config = dict(
    n_layer=20,
    d_model=64,
    n_head=2,
    n_kv_head=1,
    head_dim=32,
    d_mlp=192,
    vocab_size=6090,
    activation='swiglu',
    norm='rmsnorm',
    norm_place='pre',
    norm_eps=1e-05,
    positions='rope',
    rope_base=10000.0,
    rope_fraction=0.25,
    qk_norm=True,
    attn_scale=0.177,
    bias='none',
    tie_embeddings=False,
    parallel_block=False,
    init='normal',
    init_std_qkv=0.0584,
    init_std_o=0.0725,
    init_std_up=0.0835,
    init_std_down=0.0835,
    optimizer='adam_hyperball',
    lr=0.00425,
    beta1=0.9,
    weight_decay=0.0,
    lr_head=0.00763,
    warmup_steps=276,
    schedule='wsd',
    decay_fraction=1.0,
    decay_shape='linear',
    final_lr_fraction=0.0,
    batch_tokens=16384,
    seq_len=1024,
    doc_mask=True,
    train_tokens=128400000,
    steps=7837,
    dataset='wikipedia_en',
)
Each number is 200 + 30 x the weight over its row's rms, rounded and kept within 0 to 999. Layers, rows and columns count from 0. The size before them is the row's rms in percent of the matrix's.

# layer 16 MLP up, 192x64, rms 0.0832, rows 102-138, columns 0-63
103,221,231,218,166,224,208,229,191,235,239,177,195,233,215,195,128,207,202,181,180,195,227,199,228,263,174,183,215,192,187,265,167,144,181,191,213,175,251,214,230,239,224,223,190,207,189,187,190,223,176,197,163,192,216,183,261,186,154,192,201,195,102,215,196
104,197,247,160,248,172,238,217,180,220,195,209,181,173,214,190,124,235,178,156,188,231,221,250,218,207,223,178,160,162,135,202,198,227,179,205,174,178,175,173,228,235,175,191,138,211,169,222,216,147,190,185,127,213,177,206,179,241,207,215,210,202,196,194,174
101,216,194,194,207,189,162,218,199,209,244,190,255,179,187,183,153,169,198,232,233,183,264,192,232,232,190,189,178,204,126,192,213,245,204,232,144,206,255,215,169,249,186,211,169,233,182,224,150,179,191,165,201,173,258,211,228,202,164,153,185,187,170,171,199
101,208,221,215,192,143,170,163,208,216,244,167,246,154,226,205,227,217,296,135,144,215,239,163,194,196,187,215,205,235,221,162,210,204,221,174,131,231,185,228,199,157,191,211,183,189,233,196,242,205,181,200,201,175,219,223,215,207,208,216,221,231,190,230,175
090,229,183,164,199,143,185,194,201,207,204,254,240,189,210,181,204,157,186,132,209,221,192,221,230,253,180,252,217,188,179,182,173,176,199,241,186,194,208,167,242,163,161,187,204,211,174,143,226,174,230,143,173,193,208,153,228,266,176,245,183,231,192,196,204
102,219,202,204,245,151,199,156,182,225,234,171,148,175,153,219,182,223,200,246,193,176,197,207,213,198,228,174,173,183,176,230,154,218,167,188,152,122,222,224,156,195,208,242,183,193,192,150,179,182,179,232,233,199,190,179,238,232,222,262,159,170,196,233,205
114,207,183,243,195,204,161,200,116,201,218,174,207,228,178,179,203,183,188,194,157,213,219,170,192,172,195,182,195,144,195,223,170,256,156,278,171,206,220,159,236,157,208,221,155,242,187,184,149,211,242,199,183,164,226,168,226,182,216,178,203,239,177,172,196
097,152,223,210,218,207,275,199,190,195,134,243,211,180,207,238,234,211,233,184,204,232,194,196,238,207,158,214,242,266,181,170,200,192,237,205,204,212,177,171,203,197,216,190,223,191,230,156,226,188,215,235,175,203,219,194,177,143,194,257,264,231,156,197,240
089,164,229,209,188,206,181,223,159,193,168,231,212,224,224,194,255,166,200,190,210,176,239,212,150,207,186,221,196,225,171,266,199,200,188,212,160,196,223,133,207,248,195,273,202,230,225,221,199,183,230,134,199,151,261,196,166,208,173,205,224,210,207,226,243
097,234,196,187,234,211,194,198,191,196,239,199,233,185,170,214,242,240,171,231,183,182,245,239,205,160,203,204,210,231,251,266,197,209,209,186,217,196,184,188,237,159,201,144,238,255,197,157,183,202,214,186,223,149,197,222,222,249,163,256,198,194,174,267,163
091,176,237,196,209,172,163,239,185,183,219,237,219,179,290,159,197,200,224,190,170,199,187,239,184,230,148,168,190,195,251,210,138,189,202,200,255,216,207,215,163,233,173,197,200,166,202,200,225,217,205,216,185,179,171,146,211,211,202,242,240,206,128,207,239
093,237,171,225,233,158,182,224,173,179,176,215,200,217,177,227,183,174,172,233,159,209,172,217,166,221,263,195,210,233,244,237,184,187,204,191,226,208,197,188,210,224,130,134,241,185,254,217,214,224,211,243,123,197,201,227,233,212,176,246,246,199,206,197,198
107,168,158,215,121,217,212,227,164,208,186,164,197,220,221,196,169,187,188,168,171,185,216,215,212,153,189,123,187,225,237,163,216,187,215,217,170,258,149,202,198,189,194,217,252,193,178,178,187,186,130,189,223,220,240,190,193,178,149,202,182,184,211,242,153
101,198,143,163,237,219,194,175,214,226,177,206,192,214,227,256,170,150,201,198,224,150,182,252,203,230,188,209,229,149,220,258,215,172,197,208,200,191,189,207,175,217,267,247,178,229,210,156,166,219,187,181,176,234,187,215,215,201,146,183,158,161,155,246,208
110,150,243,205,248,235,206,161,253,210,140,167,195,194,179,212,200,167,256,227,190,140,209,213,204,132,225,198,169,240,206,195,188,169,211,242,177,192,185,200,156,157,208,199,201,153,163,234,192,240,234,212,236,235,186,213,192,218,207,216,195,175,175,220,250
111,244,232,151,154,146,165,155,199,188,170,179,220,177,227,220,211,205,226,184,194,181,162,173,239,216,282,200,227,193,231,219,186,161,252,236,193,178,168,228,189,151,214,203,185,181,172,220,248,180,158,169,192,200,250,232,207,232,206,187,178,239,184,233,193
102,190,186,178,212,124,229,245,183,161,166,155,225,178,238,202,207,128,143,176,201,200,186,203,222,240,184,156,207,222,164,191,187,209,196,217,169,170,206,200,177,228,182,261,255,183,153,186,205,207,204,221,234,219,219,228,207,265,178,203,144,181,189,197,189
113,190,179,169,213,169,188,176,151,213,205,248,187,178,237,216,247,203,160,213,225,152,157,239,181,227,206,161,213,224,224,224,195,237,171,150,236,187,205,205,164,156,197,273,200,213,211,243,222,206,212,253,201,188,184,185,241,200,247,205,247,234,205,137,187
101,191,161,219,204,234,222,173,178,244,172,213,237,196,217,201,218,235,189,232,153,182,237,258,185,171,185,135,198,173,243,165,208,157,208,215,205,209,156,220,173,214,117,246,216,191,226,186,195,190,246,237,232,212,165,202,165,215,177,247,170,163,209,218,218
094,158,189,231,245,256,188,177,157,216,195,233,240,191,155,225,206,221,222,195,178,247,215,222,253,224,200,233,210,185,216,182,227,210,212,228,185,207,214,189,192,202,189,154,278,205,166,155,214,200,220,203,142,182,190,164,223,183,242,248,223,214,135,166,168
107,230,154,237,198,232,195,226,210,186,195,199,140,192,156,177,157,169,152,214,180,180,213,204,263,166,231,241,175,162,188,190,160,193,169,163,256,202,185,190,141,238,181,199,227,166,222,183,229,173,228,188,240,150,175,206,191,166,217,196,152,181,161,202,190
103,204,177,213,207,214,199,226,168,182,202,214,200,187,155,215,173,181,196,219,171,173,215,243,205,212,182,108,260,284,210,178,211,189,173,211,202,196,162,217,205,170,186,175,203,194,208,226,188,214,236,166,138,247,221,119,218,177,210,203,203,167,204,245,237
097,251,202,189,188,205,226,229,221,193,222,215,220,164,219,231,192,263,160,159,152,179,215,222,239,220,211,198,213,191,175,157,233,286,186,180,214,173,225,211,137,190,212,274,246,203,198,172,220,179,233,219,230,154,199,194,202,248,229,172,205,206,188,219,216
104,200,212,192,129,187,167,178,180,217,162,222,237,161,200,212,187,203,219,181,207,146,224,209,181,186,260,139,232,198,238,228,141,236,236,217,215,191,209,167,211,214,228,245,182,234,191,148,228,214,254,142,145,213,213,187,211,187,212,201,183,177,231,195,231
099,234,175,219,232,140,179,179,166,214,217,184,226,179,180,228,220,187,167,189,159,172,171,171,184,187,255,178,258,181,221,276,193,212,162,225,170,166,193,142,245,192,154,207,159,180,195,190,219,205,217,236,232,192,184,162,189,167,248,182,183,163,200,181,234
100,171,231,236,246,186,221,207,170,183,133,212,209,200,279,167,150,192,142,212,233,247,197,254,225,203,195,155,195,145,196,221,187,198,200,211,175,183,197,136,201,204,207,240,180,191,176,241,191,198,206,201,213,224,187,203,221,225,223,179,153,238,153,233,226
103,234,206,182,208,185,176,185,181,224,162,187,180,218,208,273,188,237,167,172,214,233,170,141,208,190,202,209,241,181,200,143,248,148,149,150,209,184,179,178,274,225,191,257,228,170,200,208,183,235,163,189,212,190,203,253,236,186,200,202,204,171,212,201,178
094,192,214,181,258,235,155,196,188,183,243,161,288,179,180,230,201,230,231,165,219,223,189,197,175,193,202,209,181,200,195,153,250,175,224,172,216,196,167,202,215,218,172,171,189,185,242,192,128,178,192,217,168,217,251,179,209,186,179,247,239,201,223,139,179
094,232,200,215,169,217,228,171,209,171,169,205,195,208,232,207,170,177,212,202,231,212,238,186,249,197,174,154,174,158,237,183,240,264,162,168,186,159,228,185,196,202,189,167,253,247,174,193,120,236,164,212,217,229,182,217,156,165,170,237,162,188,174,210,199
092,197,255,215,188,190,188,184,198,148,207,248,264,272,173,217,188,147,211,174,231,204,246,137,189,190,249,224,230,187,212,197,173,183,157,245,207,197,192,181,199,178,149,206,218,219,250,211,202,194,249,201,212,259,207,214,185,245,161,187,195,196,207,180,224
092,216,215,143,157,212,197,241,179,202,220,163,166,179,163,189,163,228,185,202,255,241,184,283,172,156,213,230,170,199,208,171,217,181,176,154,179,144,179,202,196,214,246,224,210,175,236,204,210,230,195,241,229,201,226,233,191,174,229,159,217,230,201,254,199
107,161,202,219,288,189,209,213,250,195,192,235,165,218,182,215,181,169,192,202,191,218,216,213,157,217,183,223,171,208,172,173,197,206,239,228,261,250,146,145,201,210,212,171,200,194,202,143,164,144,188,211,223,199,182,125,230,174,212,209,194,214,204,158,205
091,211,232,139,248,152,230,162,207,192,184,204,225,220,161,169,148,263,212,205,207,201,197,190,196,191,252,232,275,199,186,242,195,193,222,192,214,150,219,190,157,201,183,160,169,180,201,232,189,249,182,235,245,253,214,181,244,183,183,220,204,180,213,215,218
100,201,141,176,213,248,224,223,251,208,206,228,196,222,199,230,194,149,225,205,214,241,194,232,247,238,172,171,193,185,174,229,183,231,179,185,217,157,182,211,193,196,161,120,211,186,205,155,179,199,224,207,196,134,228,241,206,255,185,211,190,201,175,227,266
095,195,210,178,162,146,183,219,152,143,202,184,186,163,234,204,178,227,242,223,207,224,230,208,194,232,182,229,224,192,183,216,181,182,263,171,239,201,219,240,173,228,193,204,165,263,192,202,211,248,171,160,211,231,165,159,193,173,149,178,163,178,252,198,244
096,141,223,212,238,206,226,214,179,166,212,221,225,172,234,187,161,162,184,165,219,207,145,218,206,240,169,177,156,140,187,181,159,210,194,198,198,172,193,164,248,228,218,188,164,194,143,160,162,174,161,180,166,209,192,220,239,200,161,218,160,208,241,153,183
097,168,189,172,185,207,181,181,225,226,215,201,168,244,184,232,235,184,191,210,215,181,174,206,156,221,234,199,197,195,172,228,206,234,164,257,222,191,139,196,179,214,191,183,223,175,277,211,198,227,219,200,183,197,319,199,192,146,236,220,195,185,176,198,160
# layer 16 MLP down (transposed), 192x64, rms 0.0823, rows 102-137, columns 0-63
113,238,255,198,215,199,166,184,173,167,217,178,214,173,202,231,210,191,130,211,273,259,183,201,187,171,218,211,184,259,153,202,231,229,177,170,158,204,216,243,179,206,189,247,207,239,146,239,171,202,198,193,177,181,189,225,265,189,217,214,209,228,217,172,189
101,180,187,179,216,198,237,210,213,225,166,169,233,179,179,207,246,201,172,111,201,204,219,218,231,257,168,146,193,225,243,181,216,182,191,218,175,169,212,174,199,164,230,167,189,215,209,225,224,196,248,176,208,223,218,179,237,173,137,224,160,239,269,186,184
103,209,228,226,202,202,198,208,212,187,202,164,249,238,235,134,162,195,136,200,200,235,201,200,212,199,248,239,210,183,224,265,233,218,160,218,285,277,194,233,179,209,222,169,190,225,229,227,224,196,225,190,226,159,176,198,220,207,231,187,177,206,176,181,211
096,221,200,221,226,225,181,177,223,157,213,147,244,197,183,203,233,228,159,292,247,225,219,173,233,196,182,193,197,179,238,192,240,185,193,182,185,203,210,193,186,202,212,210,195,222,191,202,211,199,205,249,196,130,160,167,224,237,163,190,232,159,216,121,169
095,130,230,194,197,230,217,188,184,205,201,132,143,187,178,197,164,214,155,198,186,180,212,171,185,156,227,118,215,221,197,196,248,217,201,192,223,162,168,244,185,238,185,214,175,190,196,232,179,251,212,234,180,170,217,250,179,215,216,182,251,236,200,201,164
102,174,172,191,203,163,202,167,225,215,162,237,213,230,215,251,208,193,211,187,164,207,164,260,220,216,204,198,229,208,157,183,132,172,261,194,179,217,201,217,184,205,189,232,249,189,221,180,201,280,212,163,223,165,194,259,244,215,225,211,151,216,166,193,176
100,182,231,222,147,212,232,168,224,211,201,161,218,200,237,146,161,280,241,237,202,255,239,212,207,241,215,189,165,195,233,252,182,204,233,216,192,190,208,212,159,232,221,192,213,179,238,192,249,178,237,210,137,207,221,176,227,208,199,204,234,225,213,193,158
095,180,167,196,157,249,151,202,155,174,258,233,232,175,200,231,232,192,196,191,233,169,228,150,223,222,217,226,180,188,148,192,199,200,207,223,197,147,213,148,193,214,183,195,183,202,222,165,230,194,220,214,167,180,236,253,255,207,205,250,198,176,267,179,230
090,249,200,206,184,237,170,202,237,158,226,240,200,162,234,235,188,215,202,239,178,267,162,221,211,197,165,200,156,201,219,208,179,187,253,169,269,205,186,248,233,154,188,167,215,216,185,171,214,199,201,178,204,216,207,201,173,180,192,146,191,182,283,178,177
091,155,181,191,245,212,182,182,192,174,170,232,169,172,177,135,191,207,228,203,203,168,150,128,210,154,148,153,183,206,175,189,205,206,181,170,241,180,214,197,174,213,149,230,192,205,229,166,197,201,164,153,274,200,226,245,206,208,184,197,185,217,207,150,185
087,167,198,190,261,134,196,222,208,183,196,252,145,202,187,183,191,242,208,196,168,248,156,177,152,231,169,214,232,187,191,222,194,191,210,238,234,239,220,209,205,155,206,174,247,202,214,193,181,256,169,145,225,220,205,233,200,218,172,150,179,226,158,233,186
098,224,194,184,209,176,240,243,167,213,190,158,200,192,216,180,223,191,196,148,244,171,258,138,189,191,186,137,202,167,183,195,167,233,179,194,184,211,204,186,216,157,169,258,180,224,195,217,194,217,188,145,184,176,238,236,201,172,273,172,209,207,189,227,261
108,216,194,220,179,180,188,189,198,131,211,212,193,238,183,195,210,200,220,295,182,164,195,203,176,172,184,175,200,176,225,196,192,190,164,173,172,266,208,247,211,184,184,195,181,175,265,243,174,200,213,178,168,241,231,178,158,218,177,176,223,121,164,211,211
099,232,196,170,180,223,159,174,234,151,195,159,200,200,173,226,194,146,243,177,220,211,249,226,239,217,172,230,232,222,208,206,186,184,224,210,128,258,156,190,189,210,204,213,183,191,260,237,164,195,195,233,229,193,177,162,193,210,148,224,167,252,185,235,203
102,204,180,203,194,158,202,217,204,217,244,204,205,216,188,209,169,206,146,274,217,144,259,206,251,214,228,164,200,217,173,196,254,143,206,200,238,201,175,173,204,223,150,140,154,233,199,145,208,219,175,198,215,162,205,208,202,195,221,220,193,136,188,199,213
106,198,208,215,176,195,186,242,165,193,210,164,233,166,190,201,208,160,234,176,230,221,209,199,179,264,158,217,221,182,198,202,201,166,138,204,168,181,207,256,209,182,190,174,141,221,193,160,224,151,204,217,224,117,201,149,228,186,210,205,247,168,155,200,160
098,179,184,203,193,202,200,187,190,186,209,165,155,232,206,227,206,162,229,313,230,188,127,229,196,201,218,174,218,230,174,191,274,227,210,193,190,166,168,163,221,249,177,201,154,236,215,219,236,212,164,242,219,174,235,183,214,202,194,230,203,196,190,185,183
110,177,187,201,190,179,224,193,200,168,241,180,188,203,211,213,240,168,203,69,217,216,190,166,229,202,220,197,199,185,188,183,187,220,123,158,234,236,194,238,170,170,181,163,228,208,217,185,198,190,226,177,177,194,247,161,211,138,207,212,188,172,174,199,211
102,219,195,207,171,208,208,208,210,191,219,130,177,207,190,161,219,197,214,136,222,155,204,157,246,134,210,225,197,245,234,153,207,219,168,206,180,175,231,210,215,145,158,183,179,184,188,202,202,196,164,208,197,233,203,157,196,199,138,144,243,244,237,197,177
090,158,182,223,142,179,202,255,231,169,158,185,193,195,215,244,226,160,246,165,150,187,180,207,221,219,163,188,112,220,229,166,214,226,168,196,232,169,173,210,243,162,214,204,234,240,167,158,177,220,214,200,207,159,177,232,186,198,201,216,232,179,187,221,209
110,192,172,220,189,194,202,209,197,206,212,206,197,223,226,177,193,195,175,226,166,184,198,189,180,219,206,243,215,176,107,253,163,157,136,151,176,190,201,169,192,190,158,277,230,195,179,190,224,224,165,178,155,223,181,211,191,205,198,216,165,158,134,198,156
106,199,225,236,227,207,197,169,239,158,194,201,198,171,207,193,198,241,218,322,195,215,154,186,230,164,196,181,197,190,196,203,172,192,181,198,147,185,220,170,213,210,223,218,221,168,170,172,244,196,193,240,195,215,252,209,255,187,233,220,193,185,235,194,270
099,231,185,195,211,211,203,248,165,211,179,199,198,185,189,198,235,248,214,180,202,267,256,168,166,185,159,205,201,164,212,204,208,149,262,160,153,202,210,183,239,207,207,175,159,185,159,250,227,202,131,177,193,195,184,200,267,190,168,226,199,166,237,209,212
107,211,180,159,172,177,198,189,181,189,212,192,229,229,194,231,181,174,200,167,182,281,166,191,235,199,222,183,223,186,280,225,224,209,120,162,208,183,230,156,219,201,208,191,175,234,195,253,167,195,221,194,184,176,212,209,215,219,235,222,184,137,184,154,152
097,235,246,143,236,207,203,233,140,174,225,237,197,195,189,210,212,190,216,163,217,218,119,213,206,192,185,192,214,186,227,209,197,196,205,212,193,190,176,144,215,187,171,141,167,197,180,183,198,246,222,244,268,145,200,244,156,216,202,178,194,199,142,189,225
097,136,187,226,251,200,165,160,218,212,218,201,231,245,191,246,228,191,181,157,270,227,186,181,238,224,216,224,213,184,191,180,218,178,179,235,246,185,212,196,258,244,217,195,213,208,182,210,165,210,216,202,159,152,248,199,246,201,174,237,164,212,258,203,190
099,199,247,206,242,203,174,167,224,207,246,173,215,185,140,246,206,178,239,222,206,217,210,247,225,198,206,227,189,174,134,246,195,211,253,161,204,214,166,212,232,261,198,237,211,185,213,201,182,152,212,243,180,259,248,184,217,186,156,206,200,236,198,227,182
096,214,207,179,161,184,208,253,200,179,210,211,178,219,173,153,209,198,139,204,165,229,166,188,207,239,203,224,179,210,200,229,165,175,176,264,188,217,204,210,153,211,207,224,233,167,202,214,270,235,207,193,174,145,208,208,129,218,200,230,150,170,180,243,251
100,154,282,190,140,209,220,175,211,163,182,191,198,209,151,173,224,192,209,243,217,180,198,180,307,178,213,188,164,240,204,177,188,159,202,196,165,184,261,200,231,233,235,188,206,168,184,189,196,247,224,219,184,218,200,199,240,235,188,212,214,205,193,184,202
102,197,157,231,193,197,171,152,224,211,190,214,186,170,164,209,200,148,198,256,204,146,167,219,176,142,218,177,189,228,207,240,185,232,135,202,213,223,240,239,200,229,225,193,231,159,220,212,184,188,155,156,159,213,222,200,249,194,150,216,219,179,208,231,147
092,189,200,207,213,195,203,207,198,196,144,198,244,223,193,189,234,240,209,249,211,197,195,259,201,182,264,219,278,223,181,221,149,220,140,212,227,206,176,212,262,132,186,231,199,221,253,196,244,196,211,176,161,205,189,180,198,202,152,226,188,173,201,181,196
108,238,197,187,198,164,224,173,284,205,193,258,184,194,180,201,165,173,171,232,205,241,224,165,176,197,203,198,212,203,163,249,202,253,201,176,230,196,191,198,177,232,255,194,198,218,240,204,226,237,207,212,120,175,182,231,210,252,221,236,212,258,230,195,202
092,245,185,194,196,166,170,207,169,167,179,248,238,236,206,224,178,199,217,224,214,197,188,188,222,151,222,178,158,213,136,231,215,188,194,215,203,200,218,176,185,226,180,216,238,217,239,207,247,186,177,221,236,167,208,185,219,234,190,123,124,185,214,156,135
102,222,222,212,204,98,218,185,249,219,199,178,220,230,202,215,146,213,242,190,207,165,224,192,222,193,192,240,235,222,224,195,244,187,184,214,195,222,227,220,224,194,227,244,194,181,212,139,174,258,208,201,214,154,190,238,195,155,224,150,206,141,190,195,170
100,161,149,215,218,214,201,238,137,228,162,213,205,227,158,248,188,202,213,289,225,233,237,212,224,176,210,189,198,178,177,204,242,209,145,153,222,199,199,135,231,213,161,230,192,187,179,163,213,202,178,186,193,164,238,213,209,225,186,230,190,166,188,210,240
106,178,232,246,220,204,166,165,206,147,185,189,174,156,190,189,149,212,182,149,176,188,161,179,185,215,237,208,225,155,256,267,182,257,156,198,149,174,177,216,218,219,159,177,254,190,184,185,209,204,161,172,233,257,207,207,218,190,208,204,232,209,208,214,209
# layer 16 MLP gate, 192x64, rms 0.0842, rows 103-138, columns 0-63
087,179,246,214,163,178,209,160,174,196,169,221,156,167,160,232,142,249,166,196,178,186,197,233,172,171,218,166,218,219,177,230,168,189,218,185,207,218,187,227,213,232,84,209,186,156,186,189,218,231,189,190,164,159,174,206,185,231,220,210,183,199,173,164,182
106,218,238,180,261,209,199,193,211,149,247,170,220,221,179,208,156,192,151,210,225,272,166,238,208,193,194,195,218,172,207,236,151,208,221,177,193,255,182,170,224,239,195,181,214,220,155,231,178,167,223,186,242,223,171,207,220,265,184,168,230,201,223,157,179
101,243,152,163,258,193,229,176,149,171,219,219,178,171,195,193,167,194,198,260,157,168,139,222,214,153,172,182,160,195,168,145,188,207,215,180,198,195,221,225,146,247,209,178,212,181,217,164,183,189,203,170,214,185,263,211,197,166,219,154,191,168,190,181,193
091,169,216,166,266,233,189,184,231,185,223,224,169,187,101,221,222,201,202,202,224,213,248,203,222,163,209,211,145,185,217,213,220,244,178,171,204,209,226,210,211,205,173,208,213,232,199,206,211,203,201,232,188,268,226,243,164,211,215,163,229,135,249,196,172
112,214,230,208,170,228,248,207,219,186,217,173,181,172,228,183,191,160,250,244,164,229,192,201,201,201,219,198,255,181,121,157,188,224,164,189,248,220,190,185,208,164,156,167,233,211,198,163,201,251,224,223,182,220,128,179,190,168,198,180,199,249,159,210,226
095,202,177,207,180,200,197,237,234,175,198,222,255,162,174,206,201,180,224,233,209,173,194,233,204,197,201,199,204,187,245,241,230,194,270,216,219,217,229,179,266,160,191,253,164,227,189,220,233,183,215,175,174,250,216,222,220,244,144,149,212,262,208,171,239
089,225,194,244,208,229,259,228,214,233,240,212,197,145,238,200,229,190,181,221,212,231,215,155,160,241,243,200,245,181,187,191,193,173,197,262,230,169,245,205,163,189,232,169,212,181,223,200,174,242,201,206,134,199,134,164,209,176,188,207,167,180,166,198,214
101,255,172,188,192,243,160,205,167,178,229,169,233,167,213,223,223,218,180,223,149,237,216,214,246,180,171,196,176,172,232,159,204,148,226,187,228,166,239,251,219,175,223,171,187,196,179,165,210,153,200,214,161,211,144,183,200,131,231,164,183,214,226,203,183
091,182,191,219,186,243,201,200,210,200,227,222,161,182,214,223,271,202,137,206,160,204,181,211,237,175,218,201,205,207,214,182,169,159,194,271,191,197,170,256,164,197,171,226,193,193,223,240,131,237,186,226,170,222,150,187,227,199,247,198,247,154,223,208,235
092,238,263,209,127,210,208,185,187,240,206,134,199,223,247,193,186,170,173,224,236,175,171,233,201,221,196,190,228,199,171,219,179,197,230,192,230,160,237,178,211,145,144,216,165,188,205,201,196,203,169,169,196,265,174,199,196,226,211,158,187,266,218,182,215
106,148,231,212,225,191,173,197,191,213,172,184,225,192,182,144,190,164,274,236,184,168,154,179,179,254,187,151,201,215,202,206,171,144,212,177,198,239,215,227,168,176,210,152,192,238,179,149,243,230,206,266,213,195,248,173,185,187,194,187,235,185,198,174,195
100,198,198,207,182,292,231,172,189,232,176,170,177,217,197,200,168,181,216,215,203,163,151,240,187,185,241,196,164,201,210,151,227,245,259,192,209,182,198,155,259,178,193,185,261,187,161,176,196,200,181,230,208,182,223,177,222,182,275,207,194,214,237,222,214
101,223,157,185,219,223,188,146,186,220,178,222,157,200,249,211,210,219,194,207,203,188,239,200,212,235,227,242,230,135,198,245,236,225,257,246,175,196,260,215,181,181,176,213,206,216,219,169,249,227,215,183,156,235,226,206,228,148,234,187,164,155,166,210,190
106,180,169,231,177,202,206,195,212,223,187,192,179,195,221,187,167,207,200,238,192,184,224,221,201,196,222,200,255,202,217,162,208,166,236,198,231,256,163,120,161,241,157,192,220,180,216,227,210,240,252,183,194,197,176,133,228,130,203,187,147,241,183,244,195
119,201,215,203,196,209,202,169,174,251,200,214,210,174,176,189,200,208,192,217,195,220,178,196,165,217,254,227,177,168,186,174,210,170,245,156,194,186,198,156,240,182,148,261,251,281,172,244,228,171,237,213,234,209,228,241,181,219,203,163,134,205,167,223,217
111,160,255,233,212,192,194,209,190,201,225,195,181,209,157,196,195,212,255,218,192,178,228,213,183,235,218,173,173,167,203,196,182,183,228,165,223,207,193,246,250,161,150,238,176,248,209,219,189,146,191,209,181,245,207,136,208,210,228,145,187,271,240,233,228
116,229,196,249,233,229,172,185,173,271,204,203,186,188,194,249,212,205,182,253,251,155,163,187,173,204,190,216,214,223,181,179,205,184,199,170,248,193,208,171,180,210,175,213,193,229,238,173,226,179,260,144,225,115,177,204,167,212,221,202,149,199,195,163,206
108,175,181,246,220,214,216,194,160,300,238,164,216,205,205,134,249,177,235,213,181,227,166,217,152,197,226,218,204,187,235,197,238,213,172,198,219,236,206,238,230,205,164,145,164,247,228,206,216,200,231,171,186,167,205,189,234,182,247,223,194,192,201,203,193
078,197,189,206,226,220,172,124,168,171,253,195,248,182,223,149,218,192,209,213,186,132,200,205,182,181,245,159,190,194,216,193,219,195,229,222,267,224,236,202,210,277,169,191,203,219,206,192,200,135,155,173,181,209,237,156,172,201,186,235,202,192,194,185,183
098,146,211,202,199,220,280,242,151,195,260,187,230,178,161,216,206,232,226,249,200,174,223,207,179,200,206,203,205,245,163,196,233,238,205,245,177,215,219,219,204,203,190,229,207,196,199,232,229,148,260,154,191,162,173,179,174,249,194,192,166,156,194,184,229
089,234,233,220,218,172,171,230,210,203,171,209,213,206,239,224,189,240,183,207,200,205,163,199,240,156,204,221,148,182,253,205,193,214,179,216,109,211,200,175,209,243,150,216,250,212,215,189,188,200,233,201,199,217,210,232,153,250,189,210,233,142,223,204,273
100,210,169,207,268,229,250,151,211,220,250,255,175,246,188,210,199,231,189,190,204,191,203,258,205,222,196,198,183,211,215,215,173,216,166,186,181,238,183,185,187,230,181,235,255,201,221,175,217,196,159,264,199,216,192,180,269,210,182,193,171,224,245,150,161
099,248,168,166,180,211,203,215,197,234,208,199,234,175,177,179,209,139,227,227,236,214,208,148,207,191,215,215,188,145,213,221,243,227,196,112,232,176,238,170,187,181,173,161,224,239,173,166,200,202,161,203,181,169,235,172,225,170,213,256,222,160,206,164,188
106,213,187,137,175,204,196,171,203,272,245,204,146,189,263,190,202,179,265,229,176,221,195,125,199,227,202,197,228,178,187,184,187,226,194,261,221,236,182,199,194,204,163,163,242,156,160,195,190,195,208,209,207,208,262,216,197,240,209,207,197,206,220,181,231
089,154,167,247,175,204,212,186,176,176,179,266,233,149,179,191,208,183,194,251,246,134,178,177,220,219,201,178,193,186,189,167,123,233,231,180,212,240,200,181,215,187,233,219,197,189,223,178,210,181,143,205,240,179,179,230,214,217,221,184,208,205,164,228,261
095,217,207,204,165,217,169,223,222,219,264,278,236,222,201,191,196,182,236,265,195,203,186,203,181,235,238,185,236,130,218,158,226,212,217,158,221,208,158,262,193,146,167,205,195,248,199,198,227,209,228,176,195,183,186,244,190,247,198,188,200,180,172,212,202
087,175,275,216,203,243,215,234,187,274,203,174,204,180,249,177,230,164,232,142,189,255,185,227,212,183,203,184,185,200,150,160,218,218,176,187,181,192,240,255,269,204,187,206,190,257,195,214,165,201,200,211,182,170,161,218,214,207,185,169,196,197,172,216,178
088,196,236,199,210,189,207,289,211,204,214,213,194,155,185,232,230,160,233,208,171,145,189,174,162,256,247,191,189,190,194,195,196,151,237,227,199,139,160,193,187,168,158,178,207,233,190,190,235,179,222,184,173,234,233,199,219,195,176,223,222,279,182,206,208
098,245,208,231,209,182,184,182,140,198,221,148,204,228,219,208,230,219,173,226,205,195,209,192,176,164,196,233,231,170,199,169,211,196,208,145,169,199,230,92,213,155,220,228,213,239,240,191,234,139,186,194,206,146,182,212,191,198,212,232,209,226,237,165,181
091,189,154,150,203,223,218,234,139,195,225,176,164,149,202,181,215,196,166,257,216,233,157,202,228,185,220,196,161,213,165,183,234,178,167,174,137,274,184,166,201,224,197,224,235,190,218,220,163,228,162,222,205,178,238,228,213,206,166,171,237,171,189,201,220
113,218,170,224,192,182,277,197,196,209,199,176,177,215,209,214,233,218,222,230,223,197,250,201,147,208,219,207,206,207,195,136,187,165,265,223,176,177,221,257,211,271,198,200,159,203,211,163,236,236,180,212,247,193,164,245,236,204,222,173,166,248,193,192,178
109,174,208,229,149,161,197,196,156,222,198,190,196,192,224,183,191,210,255,196,230,197,234,216,224,172,234,250,258,185,201,193,200,230,189,216,194,167,196,221,212,188,191,221,149,257,214,187,240,221,287,238,215,165,200,202,238,197,245,206,115,202,209,213,227
100,205,159,215,196,198,164,141,143,191,255,203,225,170,200,158,232,252,179,233,176,214,175,254,228,162,156,201,196,173,178,231,157,173,217,185,231,189,198,140,204,194,197,212,181,182,250,272,179,170,216,227,223,187,161,193,210,237,188,206,170,193,212,237,206
100,183,252,169,213,160,210,212,218,128,220,209,210,212,185,254,169,219,178,188,220,266,213,186,262,218,197,210,211,231,205,168,210,232,226,203,176,135,247,199,189,195,198,268,188,245,175,177,179,175,236,163,172,195,193,198,189,242,231,160,201,201,167,234,177
093,249,178,220,189,204,211,240,210,246,226,192,203,257,209,191,184,221,254,218,196,165,246,145,197,202,180,160,214,192,156,135,226,225,201,235,236,221,211,221,156,238,232,206,189,163,241,207,210,161,214,256,202,214,182,231,159,190,208,148,167,228,217,243,203
102,201,197,230,197,185,244,205,227,181,246,200,209,114,199,228,168,193,221,198,191,208,234,200,265,212,197,170,260,211,197,220,180,179,255,182,173,178,209,256,236,179,257,231,190,192,162,190,157,261,202,179,168,239,165,199,202,202,177,152,209,224,185,179,224